Each number is 500 + 40 x the weight over its row's rms, rounded and kept within 0 to 999. Layers, rows and columns count from 0. Numbers have three digits each. The size before them is the row's rms in percent of the matrix's.

# o: layer 5 attention output (transposed), 64x64, rms 0.305, rows 14-63, columns 0-31
# v: layer 5 attention value, 64x64, rms 0.398, rows 15-63, columns 0-31
# q: layer 5 attention query, 64x64, rms 0.286, rows 32-63, columns 0-31
# k: layer 5 attention key, 64x64, rms 0.292, rows 32-63, columns 0-31
# up: layer 5 MLP up, 256x64, rms 0.386, rows 0-2, columns 0-31
# down: layer 5 MLP down (transposed), 256x64, rms 0.567, rows 0-1, columns 0-31
o14 091:502506495492498469573501516533521482562507462482480588551600548438517562530509554533501566505574
v15 092:506444563477535471503501530480492517493474500473486468485521564492487531509485551428519459430411
o15 096:492475543435493416433466502478481456561509444504485500512497496477469460443433540546512417520464
v16 104:533503453512494532485447495425518477511496437459546527487503486523481464449502427532429500444373
o16 111:545489533470475530458417495498520549554485526501524495479544544529499504517439540435513511534461
v17 088:490471545513487602494517450510527485523476559445484463533509468500429500503503564531444524465446
o17 100:517462587474488475448564489484471473436544496488501404484489462537532529503501472512541500606531
v18 086:516467515411545440501480467581509482429531466511526470553540450452570540507443534553529526581499
o18 094:528523556485435555551541439512521488527492489513511531468470535462526553560445531482562419481573
v19 086:622436487502489521460475516563552465448488449557469459559500482520481520523515421516546514458559
o19 134:542541542517548466485479463581495569514534485465570472486478533464515473447485535513526467477448
v20 092:523494561455501477470563438593424539422469520405553546537444529527552460451495530539494518490462
o20 107:557479518523433474562530440496566487478490467504548533515498463537469507531542517450477564460433
v21 077:449561484515487519515498522553463528538553514463467444449505505405480532588489527472516475440425
o21 100:526486487487530454517514581535521549477594528452418509542471427546507446464596507462495516426498
v22 095:551497500525471474447504528452580478538546494445583510473497511481534433550497498474419474507525
o22 094:498420452548518474486493494503534460545553461519528457507547519497550453540515474510475461450475
v23 092:419481506546550498513488543504566498531451519512487488544528431488517471539425473541445477517483
o23 107:521507516503526427493493602491467472441543448509500480523521413495493572498559485443490522506603
v24 095:499507440540467486502392523449461490449479522479575555464469513395501569464541449570495484457474
o24 099:452475465475519544467393536438487555549506525520568506519444519572566546559513450500511498485453
v25 092:516421492512507551418429491484445558535498504503503502424510566572565496568492519477478557459526
o25 116:487525505556588468485529498509515484500418541497609517547529558530471458534415476506492564443488
v26 081:435504438576461531518448572486495536589445459508494474449534455521494517522499439514476493488538
o26 099:521532444480532521449477521459472517482430447491517447510475493616480426471485464514548492457530
v27 079:502575467543494486464470439512493492528537583503453514477532467498558418502469547538533441433557
o27 103:497489513469581502490491532530517585380468531542459500436543486548508523560500536474521538471495
v28 076:575518482482453484494513510446500553512520592526498437440488476415545491469442535560502450581545
o28 102:503543452433475497549484436509496506428497494460435475495460536449458494492562557492521517516460
v29 086:476491489485508438523540446520520514522423478495487461498473558503513475464485493481491473434481
o29 094:444486593523485469517510515535456501564516525576474469559507476486550515522483451448471481548479
v30 089:526495500519440464492501437536419494510538490510480494527471523530444512542433435493457447463540
o30 105:526454492548528457498506463559490490526519499487481447566535503542533520509484419462499517532546
v31 091:477487485441449540578426452440514501502499523528515547512429504567554512518542540504492536569492
o31 106:503538526552433553460528470447487467484523527541458472495532463497515501450522476501573586509466
q32 114:580454510512522538488526438564514417538558511494449528518547530515492519514580450486445509490440
k32 067:397600484559493510536521535469489516431508544451515518494465476515444546533538526480538427489490
q33 115:554504455496525562481498396492552550556532478545459467529520479420525495516539524528479513442538
k33 079:528545458495636509493517469433596577524502479456498493495506480502451499512535601509569491535468
q34 115:524507471544509608420454463518546541534577490521511508492551557530500505491584488552475440504496
k34 101:543484499485579609451548499528531437518530518526497525457570554549391473427554468500501521551528
q35 088:532459509524522534427562453533522499507531476533573502485546554484461542432534466533468502549518
k35 105:520470518464587595446532429532507518546528495474542532456563551541402494444550495478509491559545
q36 055:558535582546433439473529438560507443507492481507517502561524520506446462441467497484523471516572
k36 095:575502528464532599437507471498544531542550533475550489497475517480425573453547435504485527542543
q37 091:544526516466512477557529441513463485562509467398546600445547464519488516545486498480458453471516
k37 099:532501490487427441561506432480439442516527447490534514533620471512515544560552493485521464504498
q38 094:445531508526550502467509483436474592562509461430493450493479448513523474427448433501498448578458
k38 095:456510537520504485506517512573476446521468493511464449467486451482472428423415546554505538538584
q39 096:441568522528495462462518564485458497496510456446506550411501501484573488463472555508486423539515
k39 121:486491504485487495505544483469426531492562501514588508441476508430474504453507491454498439507543
q40 117:581469500534490477468510569555520442496517502438456518522556566605441480568526432478481490479448
k40 108:531508496433566532517569470513545501588525556484480518534545563565426492481487470521460451546513
q41 125:609479507499481555457513486530565445518539491466480564540538537534450503494577513491522470504470
k41 116:535453520454537587461520482615507462527543511478410508488540576536451497441515453506464459537559
q42 082:588513466492453497555509580557539491518445482424550560474537508500450505539562518511506478474460
k42 081:572483424455452477578526518589481438433462506490478543526508530530531458526526470546520528462505
q43 076:536562510521458574412471509557565481522560526513548517519536534565412473446594454534531460488519
k43 086:424497492568461550520506492511501410472517515505523502539550535595492468470566493493534413460513
q44 116:536509515484489602426544506522573520519567520521573513512522555522419487439574452542486511540499
k44 134:538488492491586595443537506518497498544535471491539508447527537534409530450575476478513502532530
q45 079:535458544457405483516507522531569453497442473436516436509446442522480512521557505571500527475479
k45 105:470562425506532558468514516496469512494411494507512469553446506568471562479496565550573445500453
q46 096:497532517506507512472503485530498433540497511490487493453550435562487517544559380431473457490480
k46 112:455461530446497548509491447471480516530452442506481518500486504488555538415547417555480431494525
q47 112:461509605542489489455477534455486485445566446459521500421483480490509554541563536469450492501479
k47 101:546582512589515494531539501480538451475510453545527547448537552488545534526535544497418529507496
q48 091:514485513592538542521591461531466440517518539486477500473501492524489422505468491486521445556492
k48 104:519473561554512493459522486487607498500511502530426542462481521534555485485469497526481433520486
q49 098:465397504539495497502489527506470483480496555511471486548464502533436386474501454569477547458548
k49 103:472422487521483483505508469513502485465554569567440487510495516547459484526525448548484553491505
q50 089:525563476504409489528491553471483460509504512537464501489456527487462544512515558518541452514493
k50 093:518507442499379516520594534479525469554537492493539510411489505511511526513554529499560558485487
q51 096:508420511458477499455500473516462539530491517520588427478519459553513591492551493420435476541534
k51 095:457534520481518426490506568500517437459476511464514489440518528548494448443564452512514532485549
q52 082:514567429535496585449457476524506532586510468465414525507530496483573494506513547549471409553487
k52 089:536526433502563501428508584494466543544538458456492508486502499469485524447565562478500488545473
q53 097:539431506531534492473493494532493517493491465466458535509513519461515531584486412524447540539511
k53 110:533430509492478452410452538515606479532498516538469547469469500488508447545512413520400555543523
q54 103:504533483518472545508380455527537469563476450470474533509440490471462492529470500512505514483432
k54 091:447608436557450532522488483530517512534515534529419443452429463456439468496514523544519520457497
q55 088:541580477519491448481477521586482456542498462529493430497521474538466498446548525505497493468521
k55 077:482548504519463481510525450478611492568502526455522467490477528507527501489508484449505543481531
q56 097:506438525477533490497496536493493552437512367432471471536539475501554548515477458535501488457555
k56 090:467451522549477470529484483475493530438551491475542489532609491453504517469480492517433538497545
q57 082:514471552459464504512524439474521477473562470448507512513493473472473414512475484423561469503523
k57 088:428538485486501496521518449508551478479575574506482485503421476422475463478456511501550428511531
q58 104:480537512486441450526510477427485502555494492437457467443508493436483519461594526498455426482477
k58 105:581467522499551516486463424509578442538444514541529489502493459431563525425559537459530468514562
q59 101:462499458413499489497476572483492490510488416509545504435498443504487487622581552475491478494512
k59 083:545391511386511556509473508492545452511487468516488511502493439478516484590530521541486514490489
q60 095:540455500491432522450487467559455490473449587539540507563486491450450450448526524556512493495516
k60 107:482491371480443511530497463500519472541471515431491517502559505484423443476499553449483454476502
q61 099:448451529502497478508406471471512553436457499485479515477576489500464440543463507483434412523509
k61 094:491435480468538477529494488378423557441510487475449503492519521446478444501450483505528477472526
q62 103:525495452498559544516443475500489441464508460409427466511503479494511537596538545541560493506520
k62 093:429469502492489486516491481443490509445492520431547434488471492447462540509498571569495485428431
q63 102:462498530641493525512497465527516518496527540496506519525492536486551554496465436554505531511493
k63 094:512454531562469504501452470483483499480485500504502545530483464464443512453439468522465480525546
v32 111:545550528511517450485474502520516527489518501521521540537498447552449543559551448506540485494528
o32 099:542488551439480456468483476523527476501511446506473538518484469520418481478488397524540554456536
v33 116:510578568446537521552539491428473537444501465499551519450443482538527521492471526527519550513480
o33 100:518441506531509513502556454508419551464486447520497478466536481505532498469473472491531544593535
v34 106:560452510518428503585447504498547483465511484522507462472511439511564505483496477397499523511473
o34 099:540470472538436501514470515460527561505484443542493446508463506558591542518497524496428483560501
v35 121:530489440542600474490492507497403461517502522491494492515470495458456461484531508525512465499533
o35 107:473543393489516514551485508512470475529563590525499500454471479487439504451499521503535486509486
v36 103:541505493474558566518513517499512495434540521439514478559393490503534498522441549497461482460521
o36 089:472490428486533552578469557538521506433494457482500492577513449473483549522441516472506600532483
v37 112:501559487527511493489526532523537563499478589540450410467465442519531538518516493429557442476523
o37 092:470536533453473519535533502463490518545561483526544517503486478560525485410499506446481478449531
v38 111:532534567488470487507437479472629477475452525513474577466519486502501496458525491470420549507514
o38 094:541464519402498483404473492478590468500514515520488548525473490473553479467551512579433532457509
v39 113:526427486517454466482507518528456466487547573461500595573489504543535529460481482459428539533546
o39 099:539470516528515538510473489553475494459567576524460511515491545471500457493542468517468479455477
v40 100:451579468423420520487526474523476506538516511476499521532503455497492504523463545493495482480449
o40 097:458549492469461481509470430444486576481494460491534425504484516450533546532467430530527520518491
v41 108:450512530479432527527550525469569546451458527534465443537485564537428480495502499519388488503500
o41 089:489503511481472510483497483500554459508485527480518454469429542520453496632521492454463486559489
v42 108:500548520548472463511520470480597562578520586495549505474483531522557478411451519541526477471462
o42 092:491514495481484483513510472484525468444508598531566554436475496476506556447542509510462492504544
v43 098:541516486491421446509496478533515497513481478557430531456512598506439530425470531507476600443480
o43 106:519546516500466458554472532512574532529431527517487528506411565513449486532531500504550553584480
v44 105:576493520577512486488485454441501472514469539537520514419458543444522451451433445492551544548554
o44 102:470515503476544456454516465532538453462445516534498573470455560536523498399481409524470572494545
v45 114:524499421538519582546474519513556518496465546512537519460490520492486489579438485456499439534538
o45 092:477520467476562486561459501533514497419518538536508529453463600434523484552501477455451428465535
v46 106:538553497560530500480521467487547457467536499584503498561549502509457504564490532534457574444454
o46 103:561531514540463550497459472498503394516488486466443479503490546429459472534489553503474488485471
v47 109:499557523497484535474445492516465536540480544464469481446548485449512507521548557571443541555529
o47 101:514470477572517512495477399532493477513534559490477496490490446461545597498502479513489523474481
v48 108:481561495560495477504576452475452550490498475518544469510490506583544604444518492425495532490465
o48 096:540607531511537509495530513492490445514496475484444416538381416491490541537562484473530525460465
v49 138:502406524551561524542567544474522510540504479550466510526472498541489467442493495469517541490431
o49 107:506437523553535493551550504479464479472550529424566403484441517573467442489573456496596552491485
v50 126:468484479451509489496400481503553475487510551524452535444469518514462553553529524523453557478462
o50 104:451388540480510555502453545535568516473515542538463494443479487455519438504511579488462542425483
v51 104:577479542492528429509617447471483500515420524496468575515549490528525426447491486511441517535511
o51 102:629482503489501459550482490512570502530488525462592503525534401505513478457452535488499475519495
v52 102:546520517516504382521503462470475479474540504503514466497527507574493435476548448501497499512581
o52 085:527546517471480507437474535525523451480496553497486484505564473547479511501532457524574469494548
v53 117:555580518494501513503564548463456430578531512479452485518513463512501538507511509509581486499551
o53 097:455559532513547545531492454488523434511571511540541517577459474484522513473523516489518476516487
v54 108:481519503535421493473500456552549416536452450538482530501479489505531436487445497605439459483537
o54 099:496521579477494523535484539471518464611477507471491485482473500499525560431469532581446520470479
v55 115:500476521518516536534484496500485456471545465543547457482550512540496535526445491486508474569490
o55 095:548475510525505479456529487509448397449596487537461543560535540574488531463552532476483498509494
v56 108:470538511464538468488552500495428474450566518520508464471498477577492487494472502494538492496407
o56 096:507503467509517481475481452471413463502477404465506474455504442543485476452539589501479574507446
v57 111:486433476486542518417489529495413493470494504510456457485520491551527433556433472507490514475519
o57 089:580515457432509493491483536465492510517566481559467525569508506549545483497461527582470531481504
v58 106:441540451496538475596486525524535466475460530519492495541420521520425508571557519479509503471492
o58 101:418500499528468465571498535536461539529488508464463553495503504584465573532494469505455469512504
v59 119:543509416473470469518488426463485438514479538595528469502523476488468475473458485506479541445492
o59 095:449486448536481466513459454489511393518419498463493480544491527451503437530557495563522544428524
v60 107:485575473520515578471509370485563481566468460478517544491542521462465489477480521516482463483488
o60 081:503487508519469512457526488454525520494560471513547463491521567495443553490550586539509433453440
v61 107:486457524533516457481551460472555516548561420506511473436508438524566493527447523491516505519502
o61 103:513450532551493481471548507438479485545575509486522525480476502443560435518494438480459474543448
v62 113:486478517522473532541446553524453477528402462519459524427580502484570569464468549471494431524533
o62 097:482519538497491509495507560489448510485505512464560517463505523436566609494454530488512438515466
v63 116:551577507537547452490549467441494540501461441444513533429533567527460612484524498464475497513561
o63 101:525493499524514452493523528455531544503496506481558559479553555462453599435609518426498495526530
up0 110:447452528560458506531552498464479493438477586492448559549477484447534501450479471565435443440484
down0 097:530525459538496438539504528580487465517505520451504453546521515384527510522557551503501490505543
up1 105:529512446482514452489405468454451544439515558479514529479475497501530518541600510522466506445420
down1 103:539528585444489501478473405504473461502516461468519492545490477520598552550566535439462496535488
up2 086:493476481514511549539568538461471515460497454495452559550512457507525460437459428439547402547520